config.yaml
n_layer: 8
d_model: 96
n_head: 3
n_kv_head: 3
head_dim: 32
d_mlp: 256
vocab_size: 8192
activation: "swiglu"
norm: "rmsnorm"
norm_place: "pre"
norm_eps: 1e-05
positions: "rope"
rope_base: 10000.0
rope_fraction: 1.0
qk_norm: false
attn_scale: 0.177
bias: "none"
tie_embeddings: false
parallel_block: false
init: "trunc"
init_std_qkv: 0.0379
init_std_o: 0.0
init_std_up: 0.0379
init_std_down: 0.0
optimizer: "soap_variant"
lr: 0.0064
lr_mult_up: 0.766
beta1: 0.95
beta2: 0.98
lr_head: 0.00822
grad_clip: 0.5
warmup_steps: 200
schedule: "wsd"
decay_fraction: 0.756
decay_shape: "pow"
final_lr_fraction: 0.02
batch_tokens: 32768
seq_len: 512
doc_mask: true
train_tokens: 159100000
steps: 4856
dataset: "wikipedia_en"
Each number is 50 + 12 x the weight over its row's rms, rounded and kept within 0 to 99. Layers, rows and columns count from 0. The size before them is the row's rms in percent of the matrix's.

# layer 4 MLP gate, 256x96, rms 0.135, rows 232-255, columns 0-95
093:50 54 40 56 39 41 57 58 48 58 45 62 57 51 54 64 55 48 65 78 60 38 62 64 84 28 36 27 29 27 55 46 70 40 40 49 73 48 57 49 49 70 47 49 64 47 56 52 37 49 44 25 46 40 53 58 52 12 40 41 42 43 61 69 56 52 41 58 63 36 32 45 42 44 53 54 74 45 62 37 51 44 58 47 56 52 53 54 61 53 56 53 54 51 33 39
104:51 54 35 41 48 38 41 44 62 62 46 56 34 58 62 56 35 57 55 36 70 32 47 40 83 63 52 39 30 40 62 49 46 44 56 44 64 55 65 40 45 45 47 60 56 70 59 44 61 41 59 26 69 64 67 53 51 55 60 12 63 51 57 43 72 50 65 45 35 46 50 63 45 60 45 63 66 57 52 46 40 41 65 50 76 35 54 33 58 41 54 70 55 43 46 50
127:72 52 57 39 37 58 28 52 43 57 60 40 76 52 40 51 52 42 49 53 61 42 32 37 55 50 42 58 53 73 32 57 37 60 28 48 54 71 31 55 43 51 62 61 58 68 60 28 40 47 53 44 34 49 46 71 59 61 59 47 52 39 51 43 82 48 68 47 19 68 31 41 31 57 56 38 68 55 66 46 46 48 48 56 54 69 56 44 43 69 57 55 50 52 60 53
082:62 66 48 34 46 48 66 65 69 60 28 51 45 40 52 43 41 39 62 67 28 49 29 54 43 50 24 51 42 56 45 42 43 40 53 45 38 22 53 51 62 57 57 65 66 35 38 61 58 33 56 66 51 65 61 29 50 44 59 44 62 53 34 72 33 66 40 66 52 24 39 50 39 45 47 64 29 56 44 56 66 49 64 65 47 55 46 41 59 44 31 51 60 58 53 60
077:60 35 47 28 35 57 54 67 62 63 48 41 57 84 63 52 39 55 47 30 51 43 74 34 55 43 38 81 42 64 39 44 47 53 69 54 35 57 59 71 68 53 67 50 51 61 63 53 41 34 41 37 46 46 45 60 57 61 43 76 51 58 45 58 53 25 40 65 64 48 66 51 51 46 24 47 60 42 46 61 42 45 58 54 58 49 60 53 61 26 60 53 50 52 56 57
106:37 41 55 31 57 52 39 45 69 41 56 47 61 55 66 63 84 70 51 26 44 49 55 54 37 44 36 32 50 40 56 25 57 77 48 39 25 40 41 40 54 55 39 40 41 36 53 64 45 53 64 47 34 49 55 46 69 57 41 38 48 23 54 63 61 45 62 67 55 64 30 55 43 44 47 51 56 48 38 38 43 44 56 38 59 69 51 65 41 41 54 58 64 60 29 49
122:45 44 58 53 31 38 49 50 44 49 54 71 63 66 60 55 60 58 46 38 62 43 51 55 77 55 52 71 62 47 37 54 57 72 48 50 51 64 31 51 54 40 39 36 61 61 38 50 65 63 59 65 58 61 45 49 49 51 60 27 42 50 76 33 47 62 49 61 61 52 59 30 72 56 61 50 53 68 60 26 48 66 27 61 74 72 45 43 66 50 56 40 29 38 43 44
109:50 75 62 56 55 46 41 55 46 43 71 46 73 50 52 53 64 63 49 54 40 30 57 43 57 54 48 44 30 30 19 46 56 62 54 44 64 69 31 65 50 47 41 43 60 53 80 51 51 53 43 28 41 33 73 68 48 45 42 56 50 45 50 39 53 51 52 15 55 38 42 57 51 48 70 55 53 67 45 42 47 54 31 59 52 50 47 49 28 59 42 54 73 51 46 30
119:39 40 56 34 27 28 59 61 62 51 31 56 59 24 47 46 47 52 35 65 58 60 63 38 60 64 58 53 57 39 50 50 61 36 70 34 45 53 28 68 48 52 36 62 40 44 68 61 54 34 55 64 39 43 33 48 64 47 64 45 35 57 54 53 74 54 43 55 69 47 59 49 55 46 65 41 80 69 48 54 58 43 41 38 51 41 41 67 37 61 40 65 70 57 36 47
102:45 42 45 54 24 63 52 57 37 56 64 59 48 33 53 44 56 51 53 59 56 67 55 38 81 58 58 60 74 39 42 69 33 54 41 39 58 26 48 58 72 45 52 56 65 51 58 58 45 54 38 39 69 54 55 44 58 67 36 33 67 47 52 49 57 47 40 66 46 32 54 43 30 44 82 29 40 58 45 22 33 49 53 49 46 47 54 63 37 62 60 57 36 49 41 44
094:42 66 41 39 51 54 33 51 40 52 73 62 46 47 53 63 55 50 84 54 59 67 40 45 47 46 55 46 57 33 55 61 36 56 43 62 63 55 38 71 55 45 33 35 47 70 63 41 34 55 35 63 71 81 70 40 42 60 72 41 50 55 58 53 43 50 43 39 44 49 43 77 70 49 58 49 46 37 64 41 58 67 47 55 39 49 61 58 63 46 40 53 44 38 52 76
107:47 27 76 51 73 66 48 17 42 63 56 42 57 55 63 47 43 63 44 44 73 54 52 35 55 50 61 56 42 63 58 43 57 70 53 55 39 59 57 33 59 29 50 46 42 46 58 55 53 32 50 70 34 56 56 40 37 33 46 55 50 80 46 64 68 66 53 62 63 44 31 47 65 41 63 43 59 63 50 60 52 47 57 33 53 59 61 49 40 46 43 75 57 53 67 35
092:68 49 43 79 54 54 53 41 18 65 50 50 50 54 50 54 55 29 53 43 60 32 36 20 52 60 69 64 27 46 42 42 23 63 50 54 61 36 42 49 47 36 59 39 51 56 46 44 29 72 66 56 59 51 44 37 55 39 44 61 50 70 47 37 41 21 41 44 50 56 55 52 51 65 41 50 51 64 60 28 51 59 53 67 32 46 46 52 49 68 59 52 35 45 44 60
103:46 77 53 54 61 43 71 51 51 69 39 42 53 54 53 57 27 65 41 61 44 46 63 61 28 40 71 29 58 35 40 48 32 61 51 40 56 68 27 49 58 45 40 62 63 54 54 29 65 43 65 58 56 47 58 60 60 38 36 63 38 59 52 51 61 62 51 63 50 55 57 63 62 58 59 37 54 41 31 53 48 54 63 53 46 76 41 78 24 31 50 50 45 34 53 47
123:58 43 44 29 50 47 40 63 32 49 51 27 58 49 38 38 42 52 39 35 59 42 61 29 59 64 57 46 49 55 46 36 46 38 48 17 60 47 52 36 19 47 69 52 49 48 53 72 55 44 38 60 62 49 40 44 50 45 36 54 57 56 57 61 52 41 65 57 52 63 45 45 50 71 59 52 62 61 49 28 40 20 43 50 64 46 80 32 34 49 30 52 70 57 55 49
076:27 43 46 25 67 52 42 44 60 55 64 45 51 65 59 59 71 38 34 65 54 62 31 41 53 68 28 47 50 60 59 55 73 63 56 66 31 52 51 75 61 45 25 52 45 51 65 54 18 44 35 41 54 50 48 64 50 57 59 49 55 42 46 40 59 67 43 28 56 35 55 65 42 36 59 42 60 57 48 50 52 63 47 53 55 74 54 58 36 42 28 53 50 42 41 54
088:31 25 40 91 41 56 47 54 58 46 61 59 32 49 59 65 43 50 69 69 61 46 50 46 29 61 49 62 46 64 59 39 42 42 48 62 63 54 32 57 45 58 60 53 52 72 54 42 33 57 37 52 54 66 37 51 38 23 46 29 51 60 38 46 64 29 25 45 60 35 36 45 40 35 50 49 47 61 41 48 33 48 63 51 50 35 49 61 57 46 50 54 48 32 36 57
104:63 57 67 34 68 53 37 55 25 66 56 43 34 47 52 49 74 60 53 30 50 43 48 42 39 61 50 39 56 55 56 38 55 36 61 31 49 63 68 51 62 44 38 28 53 57 25 58 66 53 65 48 52 55 48 39 67 54 36 38 45 35 62 34 57 64 63 41 25 57 52 39 63 64 39 72 42 58 55 54 52 74 45 65 41 48 53 40 51 61 37 37 55 74 36 58
090:56 55 55 63 38 60 51 48 41 53 41 60 33 39 50 47 41 48 50 49 35 45 48 47 45 54 52 55 41 47 44 53 24 37 37 50 88 20 40 23 58 54 56 48 36 50 34 49 53 64 67 49 52 46 69 33 61 59 68 55 58 42 56 26 41 40 67 61 49 44 71 39 66 49 36 53 67 51 44 56 43 56 39 55 48 20 45 25 52 41 63 38 31 50 40 67
110:57 53 40 42 64 38 40 58 72 53 70 44 75 63 54 50 39 47 61 38 72 36 40 61 50 41 43 46 52 60 54 56 72 52 55 60 51 69 46 28 43 40 52 37 64 47 23 42 76 20 54 47 41 54 56 23 54 66 57 62 50 43 43 43 42 49 57 49 67 41 47 60 45 51 33 25 51 67 55 62 27 53 41 49 43 41 34 48 59 35 43 45 54 56 40 66
080:56 28 58 34 44 42 51 53 34 46 50 42 54 49 45 50 52 74 40 40 76 33 39 53 64 47 29 36 52 65 46 37 41 52 52 71 28 32 49 58 76 28 40 30 39 67 70 60 49 56 36 67 56 59 49 56 59 33 52 41 47 69 22 52 46 49 38 39 37 36 51 27 54 59 51 33 56 48 53 58 72 51 38 48 35 49 57 54 39 55 39 42 37 49 60 56
093:60 53 43 32 40 62 61 58 48 65 55 67 53 20 61 49 59 48 59 51 38 42 53 54 42 42 30 60 37 57 50 60 48 49 37 38 42 48 50 42 69 53 54 34 50 62 28 33 48 36 38 35 69 74 44 57 53 64 44 66 65 56 70 58 36 50 63 67 73 45 38 29 71 58 55 54 72 35 63 38 54 61 54 39 64 51 63 53 53 67 70 40 66 53 53 59
086:48 53 40 72 57 54 31 35 46 44 54 53 65 53 48 75 60 47 26 46 58 45 61 66 40 32 67 46 43 38 44 64 56 67 35 65 48 33 39 58 49 41 52 47 52 47 58 34 44 67 42 46 50 47 27 70 43 54 57 43 43 55 51 32 49 33 47 18 53 58 71 38 55 59 62 57 59 29 70 42 51 69 58 60 65 45 45 49 37 48 64 52 51 61 24 29
098:78 40 58 52 63 43 61 49 56 56 56 42 64 60 69 62 77 53 54 46 38 39 42 66 42 26 61 27 58 50 35 50 64 55 53 47 48 55 47 37 46 32 52 43 57 51 47 70 36 46 77 34 57 48 40 34 57 64 45 56 36 45 51 62 35 54 75 56 41 40 34 41 36 73 70 49 47 64 60 57 55 62 44 38 28 44 36 47 40 39 67 37 58 57 34 38
# layer 4 MLP up, 256x96, rms 0.14, rows 232-255, columns 0-95
100:50 39 38 39 37 47 48 39 55 72 34 59 54 61 57 53 54 74 72 50 51 58 57 77 50 19 50 24 45 58 48 52 52 53 44 30 48 65 55 40 59 48 66 54 37 56 68 59 49 38 63 37 37 67 46 34 40 60 58 46 42 35 60 61 58 61 54 41 47 43 20 38 50 51 65 15 48 51 38 51 53 41 45 65 62 55 54 45 53 63 69 57 44 70 50 47
093:50 47 56 53 51 68 66 45 46 38 90 63 55 37 34 48 36 45 83 63 52 56 46 41 52 59 49 50 31 45 51 45 40 44 58 52 54 62 39 39 54 47 39 63 67 48 70 60 55 57 55 35 40 65 30 56 59 43 53 47 55 74 50 59 64 43 63 38 41 56 39 58 60 56 52 31 64 43 54 29 54 59 66 25 45 32 28 39 51 50 43 72 45 30 57 56
125:32 45 41 51 42 58 66 55 42 41 46 64 52 45 20 36 47 48 31 53 48 48 35 61 59 65 64 43 29 38 48 32 33 65 55 51 71 47 54 73 51 57 34 40 57 57 36 57 58 57 40 49 62 69 72 52 43 47 64 35 54 69 51 33 26 34 53 60 88 41 53 45 47 60 46 42 28 40 30 53 47 62 43 46 62 51 35 42 57 48 57 56 42 53 59 61
085:50 51 55 53 37 66 80 60 57 64 63 53 52 34 44 43 33 36 59 54 55 58 43 60 59 56 09 62 41 57 59 27 50 39 61 43 55 27 50 28 39 55 59 48 53 36 48 46 48 43 41 66 45 57 83 52 75 47 43 48 47 47 42 60 27 53 31 71 46 46 40 39 42 67 35 50 49 45 49 45 61 36 54 47 37 35 60 56 64 52 48 34 61 42 58 52
080:65 52 38 61 59 56 39 54 38 47 36 41 53 42 32 27 46 62 26 36 52 79 45 31 49 66 14 57 30 56 45 22 50 41 43 41 47 61 45 55 46 65 45 51 50 44 60 55 49 59 59 44 47 30 51 38 58 60 51 57 32 57 46 29 37 41 35 68 48 69 45 56 41 58 61 35 25 53 60 50 58 37 48 71 52 50 40 55 53 46 28 46 51 68 54 50
112:47 27 55 63 75 47 47 25 54 64 48 39 29 52 64 53 48 77 61 31 63 75 54 66 48 79 75 43 67 62 47 44 51 56 69 58 49 67 58 61 57 47 53 50 33 53 50 32 40 42 45 57 57 63 56 42 52 51 55 44 59 39 48 78 66 43 61 54 52 32 50 57 45 55 43 50 62 50 50 65 66 59 50 29 40 49 52 41 43 42 67 49 56 44 58 71
126:55 75 58 37 44 41 49 54 38 68 39 63 55 49 49 35 58 52 59 45 63 38 30 37 49 53 54 47 46 54 34 34 43 47 74 63 55 64 03 49 38 64 23 44 76 41 43 55 55 55 59 55 50 63 48 33 43 37 38 45 39 47 55 43 35 35 62 42 44 63 57 58 52 54 55 42 54 37 41 32 50 41 37 60 58 65 34 63 50 42 67 37 47 74 56 51
109:35 59 63 71 67 51 34 68 57 52 52 46 67 55 24 42 51 61 32 53 54 60 47 38 60 56 35 45 44 41 74 44 72 40 63 58 34 64 65 41 47 69 64 48 44 34 44 65 51 61 70 45 50 33 47 47 68 38 31 62 46 44 33 56 48 41 38 59 60 42 31 41 60 74 50 60 51 27 29 51 40 63 41 36 53 43 64 43 35 53 56 48 37 60 52 54
121:34 45 67 53 42 58 56 38 58 36 55 23 69 60 55 40 31 38 54 50 76 59 27 64 55 52 50 69 45 54 59 46 23 49 55 51 51 49 64 46 64 64 41 63 47 54 58 52 43 49 48 66 57 71 44 43 66 60 52 50 30 57 44 62 53 45 64 60 64 53 51 37 50 62 39 43 78 47 69 52 27 25 49 38 50 55 68 55 37 71 48 67 64 66 62 47
101:50 46 55 52 62 48 49 46 57 44 54 48 38 36 61 37 28 51 52 31 61 26 31 67 49 30 66 25 53 71 61 43 56 48 44 55 67 55 61 45 41 58 55 48 71 52 39 60 61 49 30 31 54 48 58 38 31 41 40 51 22 59 63 45 66 73 46 61 36 54 39 68 43 38 23 63 72 52 51 39 45 60 46 58 54 39 60 40 49 35 50 36 39 58 39 62
093:61 54 44 38 61 51 55 57 56 41 67 38 43 54 62 41 38 85 32 62 57 70 40 51 63 35 53 32 56 40 57 38 35 20 62 50 66 54 52 38 27 68 46 56 64 56 59 80 71 57 65 61 59 32 27 60 43 34 49 66 51 47 47 69 52 49 48 64 60 50 61 44 43 52 34 42 55 46 50 53 71 59 48 50 40 61 48 53 39 48 48 49 60 75 45 50
100:54 27 50 57 56 41 45 39 61 35 61 57 27 36 44 44 49 65 57 55 74 39 47 68 71 75 33 38 34 36 40 48 58 46 67 58 57 35 45 40 65 26 64 58 41 56 65 51 69 78 38 46 49 25 59 47 50 54 49 59 63 53 40 51 51 59 48 47 42 36 53 39 45 36 49 53 63 37 64 44 53 40 64 52 47 49 77 58 28 40 67 62 49 52 36 46
100:46 72 71 42 46 41 45 37 35 64 54 48 72 39 54 51 54 31 42 58 61 77 27 42 54 49 40 47 59 63 66 64 60 58 60 52 35 51 66 59 44 48 72 51 43 45 58 70 52 43 72 31 70 48 50 42 42 73 50 69 31 51 41 47 39 66 51 51 52 69 70 54 24 58 57 31 51 44 57 50 75 52 45 67 66 59 50 42 48 46 40 51 52 60 45 40
099:45 33 19 33 54 47 63 31 61 31 50 47 41 50 61 49 58 67 34 71 31 47 38 57 45 37 32 61 39 38 61 55 60 79 52 56 36 23 46 49 49 37 39 55 47 52 42 37 54 52 61 58 53 66 56 65 59 61 62 27 54 53 56 33 36 50 53 47 42 46 61 47 55 47 69 50 19 38 61 49 47 44 51 37 50 35 39 66 68 53 37 34 57 63 41 61
131:39 52 52 77 36 53 74 57 56 37 57 50 55 43 59 27 36 56 28 48 69 46 37 36 45 34 56 62 60 54 42 71 24 41 46 55 41 37 22 56 62 50 50 75 48 60 65 58 55 58 53 47 46 42 71 49 50 49 39 44 43 38 48 62 54 36 45 45 37 53 55 58 79 47 48 41 57 25 50 44 55 16 53 43 50 51 38 46 41 59 41 64 48 44 36 67
084:59 35 48 53 42 44 72 43 43 40 28 62 56 38 31 35 33 62 78 61 38 38 41 57 61 42 50 53 25 49 59 34 29 40 44 44 57 31 58 53 40 44 46 59 41 60 47 57 65 50 78 66 55 62 49 28 40 31 49 44 44 62 62 37 36 60 61 57 46 59 40 35 59 55 31 53 57 54 50 64 60 56 58 59 66 32 28 47 60 45 63 49 46 68 65 38
086:47 55 50 52 56 41 39 54 54 50 62 47 51 48 54 36 54 44 55 37 24 62 35 64 47 36 28 53 78 43 60 54 45 40 58 46 35 68 51 67 49 61 61 49 42 62 36 51 54 46 37 49 48 59 32 36 61 81 69 42 60 55 50 43 39 55 45 60 41 60 48 35 44 64 53 49 41 19 51 70 60 74 16 54 60 39 62 52 49 26 72 53 52 55 38 43
100:56 43 42 55 48 33 55 64 43 30 49 54 45 54 34 45 44 52 55 75 49 38 56 57 63 42 49 62 47 25 74 63 49 47 50 54 32 54 60 37 43 62 62 73 61 47 68 65 65 81 63 38 41 45 62 46 40 41 31 61 45 43 48 46 16 48 45 53 64 39 34 48 57 52 36 34 70 62 36 51 50 57 58 31 51 64 78 56 51 41 49 44 54 66 44 38
086:77 36 53 68 56 38 53 42 38 52 53 44 60 49 42 55 55 54 81 42 23 36 54 69 35 62 51 47 51 56 57 51 25 44 67 37 33 48 44 38 41 40 76 48 33 64 28 48 48 51 62 39 64 62 63 67 37 35 40 47 47 70 57 48 18 68 48 55 50 45 55 35 68 52 47 62 49 39 65 59 52 56 36 53 38 32 35 54 57 52 53 50 52 62 46 52
109:62 49 63 42 47 60 53 59 44 50 43 51 51 68 29 63 70 48 58 39 44 60 64 40 35 61 63 60 61 68 47 31 54 34 38 51 68 51 68 64 49 49 34 36 65 25 32 52 51 56 57 54 55 62 65 56 48 42 55 26 49 39 45 61 55 44 46 42 39 32 51 47 41 46 44 73 66 38 63 19 42 37 66 29 49 51 69 43 59 31 56 30 43 57 64 50
091:27 43 62 55 60 32 53 38 61 35 35 62 48 39 37 53 46 63 70 64 63 52 46 59 65 65 55 44 52 49 60 67 63 37 40 61 73 51 53 63 28 38 41 28 52 44 55 55 57 53 53 47 53 52 46 40 36 32 48 37 60 57 27 61 56 65 56 45 33 36 59 27 40 45 63 20 82 39 52 60 50 63 47 48 66 52 52 63 60 38 53 43 33 49 65 48
096:57 54 45 47 55 44 70 64 28 66 49 67 49 39 48 66 50 58 58 44 42 43 72 58 55 81 53 31 57 54 25 44 57 52 63 63 57 32 49 34 51 17 36 43 54 58 48 54 47 48 53 69 58 55 77 53 57 56 55 58 41 66 52 41 50 51 34 53 53 50 56 68 47 38 49 64 61 45 47 56 33 41 49 43 56 39 25 39 80 36 32 37 34 53 43 41
087:47 61 60 52 39 43 70 66 70 55 49 61 25 35 44 39 36 34 68 62 51 59 46 41 70 35 29 69 56 43 60 27 28 43 53 42 35 59 48 60 45 61 57 47 51 54 59 51 60 29 68 61 44 55 58 66 55 38 67 65 45 35 38 60 46 69 30 56 50 46 55 63 65 46 46 49 45 53 30 51 78 31 57 62 39 61 48 32 50 39 43 45 53 32 48 44
092:46 52 44 34 55 50 54 49 31 48 48 62 39 57 52 60 56 33 37 41 47 41 44 60 45 58 67 81 51 43 68 49 34 72 47 61 29 63 58 23 66 64 38 42 32 46 38 58 61 42 43 55 54 64 41 21 40 72 62 45 28 48 41 62 44 53 41 31 67 71 58 64 55 43 48 48 40 36 32 51 51 57 51 47 48 55 66 56 45 28 42 52 29 58 36 44
# layer 4 MLP down (transposed), 256x96, rms 0.178, rows 232-255, columns 0-95
104:64 60 50 59 56 38 50 54 51 62 25 52 49 61 38 42 67 59 65 82 37 24 43 72 57 55 60 50 44 30 52 58 73 48 46 58 60 34 67 52 45 59 36 43 49 43 40 51 35 50 49 28 38 42 26 53 40 40 45 61 47 46 44 60 41 46 20 64 44 35 25 27 48 29 41 55 47 57 50 49 53 62 33 37 53 37 53 58 38 56 46 63 61 56 41 42
107:68 42 56 59 31 58 41 54 47 67 54 60 19 49 49 77 20 37 49 28 66 66 54 52 62 22 50 52 52 45 54 59 64 54 59 44 58 31 62 41 55 52 56 53 57 63 73 51 69 51 25 38 50 50 53 50 32 65 60 53 39 37 71 48 47 63 44 49 47 56 38 37 59 36 56 46 67 56 60 33 52 60 55 40 41 48 51 34 71 39 48 50 46 66 54 35
124:40 51 61 81 61 52 65 69 38 67 45 60 57 47 35 42 30 37 41 58 41 90 37 41 47 53 64 36 43 31 59 53 41 66 39 37 46 54 65 57 61 37 38 31 57 51 54 64 73 51 25 51 50 52 24 33 41 33 54 46 56 39 43 50 33 55 43 49 54 28 58 55 77 47 53 58 53 48 39 52 43 55 48 40 49 46 48 54 48 56 48 35 55 67 51 49
075:59 52 59 41 46 31 32 60 62 46 39 55 43 67 46 39 54 67 68 34 40 51 62 43 51 54 58 52 80 39 58 52 51 32 44 45 63 50 65 27 52 44 39 50 74 45 61 55 74 47 64 43 72 50 46 60 49 60 48 56 69 56 66 58 82 59 71 33 52 63 57 53 49 32 55 36 48 34 43 60 52 38 32 49 78 56 51 48 34 32 45 65 52 52 51 48
079:40 58 49 62 69 47 56 39 49 48 56 81 31 46 32 56 67 33 62 30 39 41 48 67 52 68 58 48 52 34 54 47 77 43 39 50 53 36 34 48 61 35 44 43 49 37 43 40 45 64 42 33 53 37 42 38 33 52 42 33 68 38 45 63 47 70 40 46 57 50 34 65 47 66 72 57 39 67 42 47 58 69 63 60 79 40 51 53 34 49 38 58 52 38 52 43
113:40 62 51 50 55 73 43 38 61 50 43 43 44 56 34 46 37 63 50 58 67 58 33 58 38 56 53 41 42 67 46 48 39 64 67 46 35 73 55 56 40 52 37 35 62 49 61 34 71 49 64 49 49 50 57 51 62 37 59 42 36 66 40 71 54 27 47 27 52 35 43 56 47 68 38 59 63 57 29 80 39 66 42 45 68 38 49 52 53 36 69 60 43 39 62 73
135:47 66 56 35 52 55 66 60 28 45 66 67 45 38 64 47 48 47 43 51 52 53 56 62 65 59 36 65 54 43 59 43 41 49 26 37 37 57 31 56 41 52 36 45 76 46 34 46 42 55 38 64 47 35 41 55 39 40 17 42 56 60 54 34 36 56 30 47 63 37 54 39 50 52 50 61 50 62 76 36 57 59 37 62 59 49 48 57 49 39 52 36 14 58 72 41
115:61 36 57 47 54 54 53 59 43 47 64 54 58 42 55 61 62 43 44 50 47 61 56 54 46 86 55 65 60 64 48 44 63 62 19 52 52 47 64 30 42 48 52 24 18 69 42 49 52 46 43 31 69 46 43 34 61 18 38 27 64 72 57 46 53 49 33 62 33 38 41 50 59 59 55 54 49 43 39 60 55 47 39 63 44 37 60 53 34 54 34 45 47 52 57 42
123:50 53 51 46 33 44 71 32 51 44 53 59 68 48 40 62 66 52 63 43 45 49 34 53 49 49 48 43 71 56 60 28 37 44 66 50 49 56 33 53 56 64 46 55 43 59 30 57 44 56 44 22 49 47 60 34 24 55 56 53 33 47 48 54 74 49 52 58 67 63 51 24 39 46 62 42 48 45 58 26 42 18 48 50 66 63 44 71 55 79 48 49 40 45 56 33
101:42 50 39 44 45 64 57 61 42 47 80 45 62 72 32 59 41 48 35 47 49 69 60 38 48 66 52 55 48 47 46 47 55 49 12 61 46 47 37 47 49 53 51 63 25 55 45 45 69 62 55 56 60 61 42 57 69 33 61 47 49 32 38 58 13 73 53 52 60 38 49 43 48 73 77 33 38 59 64 57 42 48 58 46 51 47 45 43 52 67 44 43 38 50 53 46
075:52 74 53 69 54 59 31 63 45 46 75 39 57 59 57 48 27 48 37 62 59 60 56 49 50 45 44 47 34 50 43 44 26 66 37 54 49 57 43 69 60 70 47 58 30 65 43 43 23 46 39 61 36 63 65 44 58 41 52 36 41 59 38 44 23 52 42 54 50 30 58 42 44 63 43 58 50 58 66 36 60 62 36 62 34 48 56 69 71 67 57 61 34 57 52 44
116:60 56 52 32 38 30 44 35 44 72 63 49 41 40 47 58 55 65 44 40 54 37 65 42 39 61 65 59 55 35 75 34 48 51 58 63 47 57 56 28 53 71 63 58 41 48 69 62 37 53 37 61 43 63 49 61 59 68 49 49 55 59 58 74 46 77 47 25 50 65 51 48 58 60 69 35 59 43 68 61 58 54 50 58 54 53 61 43 25 50 70 75 44 45 43 55
086:46 66 26 59 56 73 58 39 66 47 45 31 54 47 44 56 44 29 55 42 57 58 40 40 46 39 50 42 41 54 32 31 42 61 60 47 55 48 39 65 40 70 71 36 36 58 34 43 01 57 33 42 33 37 62 41 59 50 48 33 54 52 46 57 42 50 49 52 62 54 38 38 53 63 51 65 50 63 62 34 62 63 53 67 56 47 48 72 64 43 56 39 50 39 59 46
101:32 43 45 43 34 56 52 47 41 64 57 23 37 54 26 48 28 41 37 38 59 40 59 61 52 54 54 45 53 53 46 38 73 43 42 52 55 38 56 59 32 64 43 30 46 47 33 35 50 58 28 60 81 52 46 32 55 50 34 68 51 49 40 52 54 68 70 61 48 60 44 26 66 60 75 49 27 33 44 35 42 56 65 46 38 38 52 53 51 44 55 41 40 41 51 45
113:57 50 26 49 57 54 58 51 53 59 54 49 52 60 61 59 76 57 49 51 48 42 57 71 54 51 45 50 58 43 51 33 50 52 53 32 44 38 53 42 64 32 56 67 62 54 65 73 51 32 50 47 55 68 31 58 19 70 58 78 49 49 46 48 60 58 40 75 60 60 49 32 58 47 54 50 54 60 46 53 58 75 62 42 70 40 65 25 57 49 64 48 64 54 23 43
079:46 61 39 47 58 67 44 53 50 72 67 30 53 54 76 48 69 45 42 72 50 51 36 38 45 51 51 49 36 69 38 62 66 71 65 62 43 50 37 59 49 58 57 52 30 43 36 32 16 42 37 50 36 55 67 41 61 51 47 30 34 36 46 55 48 37 40 55 48 44 52 46 42 56 50 61 43 54 62 27 49 63 51 60 64 48 36 58 51 56 38 29 47 50 22 67
081:47 44 32 35 52 63 60 54 56 68 75 62 35 48 59 51 44 40 26 74 58 36 64 57 51 36 41 63 32 78 44 45 36 51 52 45 58 60 43 68 41 49 59 51 47 51 46 37 29 72 56 72 51 38 57 51 55 42 67 56 27 51 61 30 32 41 43 38 36 31 61 40 34 55 43 64 45 58 75 37 39 53 54 51 42 37 53 57 62 49 56 57 40 45 35 59
115:50 53 52 40 59 36 49 52 56 68 48 58 73 34 35 46 46 60 66 34 41 66 71 43 44 70 57 41 67 42 49 48 54 42 60 74 55 44 56 47 35 36 44 44 26 44 59 55 54 55 37 24 62 44 42 79 47 48 58 52 58 51 51 54 29 51 63 58 62 42 47 52 57 41 76 31 48 58 40 24 68 46 43 34 46 48 46 35 43 60 50 40 63 41 55 18
078:66 31 42 64 53 31 57 43 49 43 21 65 38 58 34 45 58 49 71 47 36 44 23 49 58 52 40 67 64 48 69 55 48 35 42 50 55 47 60 48 35 47 52 63 63 51 43 56 87 60 51 57 68 47 58 52 46 56 49 63 63 53 61 44 73 48 56 50 41 64 44 54 59 37 46 27 55 50 41 73 42 37 36 50 41 64 50 41 44 49 42 17 32 57 59 39
105:54 38 54 70 59 32 55 42 59 46 38 58 53 56 44 09 45 60 46 67 33 35 34 56 64 59 49 63 60 45 29 42 43 51 43 60 49 33 42 55 51 49 45 38 49 48 56 42 31 56 47 39 37 54 55 53 60 56 50 51 39 56 57 35 59 51 53 53 54 58 29 47 70 36 62 35 41 50 37 55 80 53 37 50 67 47 53 76 32 45 49 66 59 78 64 26
088:50 31 39 46 37 73 72 54 50 72 59 62 47 58 27 54 69 47 27 39 58 46 44 56 44 54 49 47 27 55 42 41 28 50 43 46 25 59 49 43 61 46 57 56 53 45 50 45 15 48 46 60 57 52 53 52 53 58 52 38 43 46 38 73 25 47 56 52 46 71 65 61 61 77 45 59 39 57 43 40 63 60 50 56 52 30 63 59 40 47 20 44 51 49 41 58
103:32 52 42 35 30 42 40 64 58 26 41 56 46 47 62 72 28 46 41 47 61 50 51 45 58 38 35 41 37 38 55 36 57 54 32 60 48 61 37 55 50 37 53 40 29 71 51 68 52 52 30 61 47 45 48 61 59 34 40 33 64 51 59 46 61 70 55 54 61 60 68 48 51 23 54 45 43 61 48 64 51 58 64 53 47 67 71 31 55 35 66 37 52 71 30 39
071:48 60 44 67 42 62 54 46 45 55 62 23 61 45 63 47 49 60 26 60 51 47 47 49 45 48 61 26 43 39 24 41 22 71 59 60 49 44 31 60 55 56 71 51 51 58 42 43 07 62 45 47 42 51 51 42 40 52 47 38 38 44 41 57 35 23 49 49 62 51 60 39 49 48 46 62 49 42 67 29 57 55 51 69 47 23 45 58 55 68 46 53 49 60 41 46
104:49 41 63 29 37 57 61 55 56 50 43 42 68 48 67 69 45 53 46 67 63 70 66 44 50 60 42 53 50 47 47 44 57 61 49 50 37 37 53 46 59 39 40 47 46 45 70 43 78 51 73 56 31 43 35 44 65 33 35 60 55 47 58 34 72 42 64 46 49 30 56 55 57 46 25 70 46 53 52 39 57 71 32 42 58 49 24 47 40 41 46 28 78 39 48 42